config = dict(
    n_layer=14,
    d_mlp=640,
    qk_norm=True,
    attn_scale=0.177,
    bias='none',
    init_std_o=0.0075,
    init_std_up=0.0395,
    init_std_down=0.0075,
    lr_mult_up=0.668,
    final_lr_fraction=0.0,
    seq_len=256,
)
Each number is 128 + 24 x the weight over the matrix's rms, rounded and kept within 0 to 255. Layers, rows and columns count from 0.

# layer 7 MLP up, 640x160, rms 0.0763, rows 306-322, columns 80-119
[[128 108 101 125 150 143 130 151 134 152 100 140  88  81 132  69 134 137 122 120  92 140 126 102 142 127  91 128  85 123  97 126 135 128 136 155 135 147 135 124]
 [176 153 149 146 170 122 108 145 105 143  94 118 146 114 113  87 168 129 114 116 110 146  87 110  99 139 150 150 161 159 163 143 149 138 157 104 148 127 129 123]
 [129 126 101 101 176 157 107 114 103 138  87 149 111 135 166 127 171  91 100 135  74 140 114 130 106 137 109 151 138 145  83 146 122 122 106 118 139 166 111 113]
 [143 118 131 133 179 127 169 106 169 134 111 146 135 121 139 153 113  89 133 108 123 122 148  69 156 119 151 136 111 129  90 112 145  98 126 157 151 116 134 134]
 [135 144 128  89 119 121 109 109 128 105 146  98 132  94 113 152 140 135 129 128 133  97 136 105 166 127 120 120 125 167  99 165 136  98  82 112 104 146 131  96]
 [148 110 146 133  85  76 116 117 134 168 116 140 158  76 155 121 104 150  72 119 130 167 149 118 133 103 176 139 164 126 142  96 156 110  88 154 122 107 115 179]
 [137 115 126 122 121 122 147 135 151 102 114 139 122 136  98 153  97 181 113 108  99 119  99 118 173 176 128 144 101 163 129 111 125 124 126  97 120  95 140 150]
 [130  88 143 128 157 115 183 100 131 112 122  99 141 108 149 148 119 115  81 128 115  95 105 102 126  66 166  93 156 129 125 142 136 102 131 149  96 112 148 111]
 [108 169 137 118 115 118  80 102 127 136  92 107  97 135  92 134 114  79 140 100 116  92  97 133 118 121 149 151 133 165 139 136 122 139 152 128 112  98 162 150]
 [117 105 133 129 138 113 136 145 143 129 138 139  98  91 161 137 137  78 147 146 145 149 133 123 131 141 120 110 135 161 105 129 139 144 147 115 105 129 131 114]
 [116 170 137 148 124 155 138 114 157 126 124  79 124 135 126 143 167 112 102 130 116 116 108 132 128 115  94 111  94 160 122 110 123 111 102 148 116  82 114 137]
 [145 110 114 153 121 132 156  74 168 116 138 117 110 135 130 154 156 154 115 111 186 117 130 130 111 117 141  92 109 129 144 126 134 115 136 121 137 136 119 150]
 [153 159  79 115 118 155  72 154 168 133 162 139 136 108 121 119 134 155 125 103  90 119 118 128 118 143 102 160 103 119 128 117 109 128 127 159 104 138 140 116]
 [105 172 120  83 129 102 123 116 119 124  67  93 164 198  82 152 122 127  91 100  91 126 117 125 129 130 148 100 131 165  97 142 126 149 139 141 162 155 109 134]
 [130 135 146  70 108 115 154 146 119 107 164 157 146 119 112 119 129 106 142 144 131 140 119 107 149  85 139 150 127 119 129 104 130 114 110 138 116 108 158 139]
 [111 143 106 104 110 119 142 153  94 107 104 170 154 130 171 119 177 123 103 134 117 128 151  99 102  94 100 133 162 143 122 134 131 141 112 163 136 135  89  97]
 [150 125 106 119 163  98 130 147 118 127 162 125 133 174 110 134 127  97 110 178 105 131 123 110 104 169 134 131 105 134 116 136 128 103 174 135 144 124 121 165]]
# layer 7 MLP down (transposed), 640x160, rms 0.106, rows 306-321, columns 80-119
[[124 109 184  89 109  85 135 161 137 110  84 118 129 154 139 112 153 123 135 125 143  82 126  83 164 109 103 150 135 109 136 138 113  66 132 129 140 128  83 150]
 [137 144 129 138 197 145  98 118 138 128 124 170 112 125 151 141 169 129 110 115 132 158 147 124 117 177 160 121 124 139 134 144 161 168 161 112 136 130 131 174]
 [140 121 129  96 155 131 140 131 156 112 115 151 155 100 156 142  97 119 126 116 108 135 122 117 150 120 111 124 126 127 133 135 115 100 154 136 108  93 103 122]
 [ 85 115 153 156  96 104 145 121 137 129 162 126 127  93 174 117 158 157 159 135 150 112 109 114 106 107 117 151 119 104 131 131 112 110 104 146 115 148 110 107]
 [145 127 148 131 101 144 145 109 163 147 119 145 123 160  81 104 122 129 117 103  85 118 135 136 143 143  90 137  86 133 133  87 121 159 140 114 104 146 112 111]
 [111 131 140 108 100 142 119 142 140 149 155 132  99 125 126  81 164 150  74 102 110 133 166  85  99 114 122 142 123 132 149 134 142 108  99 137 148 147 119 156]
 [114 176 115 154 134 101 112  89 129 135 111 139 119 123 119 103 162 114 113 111 133 113 100 132 112 104  92  76 129 121  98 122 119 114 130 142  78 102 133 117]
 [101 130 182 147 121 103 135 110 144  97 140 143 103 122 142 130 114  73 126  86 141 140 125 115 134  99 131 135 149 108 135 120 129 111 129 153 137 133 104 102]
 [ 80 143 144 146 163 189 105 117 162 109 157 128 142 150 133 145  66 147 150  91 147 100 172 130 139  91 108 170 151 146 152 106 109 150 119 127  85  94 138 112]
 [ 98 158  95 188 131  46 120  94 140 148 124 128 138 118 183 148 137 137 150 131 127  70 113 124 129 145 148 151  86 128 177  64 108 112 147 105 133 120 125 133]
 [162 120 124 113 107 119 113 141 110 146 114  99 105  61 105  97 126 122 114  99 118 167 148 119 142 107 166 199 158 123 155 164 122 171 156  92  81 102 126 168]
 [136 138 106 116 141  85 200 115 162 146  88 177  87 118 100 137  77 106 132 122 115 119 136 131 124 124 172 170 120 107 139 143 131 100 167 158 148 125 160 122]
 [135 150  94  90  95 130 117 116 118  89 119 142 109 125 144 137 113 128  91 149 123  90 122 129  80 103 133 103 125 133 140 176 148 157 162 114 132 134 154 129]
 [ 84 154 150 145 133 106 144 107 151 108  98 118 149 141 135 142 150 129 144 146 153 153 131 143 120 131 134  90 131 139 100 131 152 157 128 100 127 144  80 144]
 [131 105 176  94  83 116 154 146 128 142 141 152 100 154 106 136 101 120 148 117 243 116 141 123 143 142 138 142 124 124 119 133 136 161 123 156  94 144 123 107]
 [113  97 103 127 136  80 133 115 115 203 141 115 134 153 118 123 117 104 112  89 154 121 125 149 131 144 152 138 131 164 146 105 133 147 119 108 138 135 147 136]]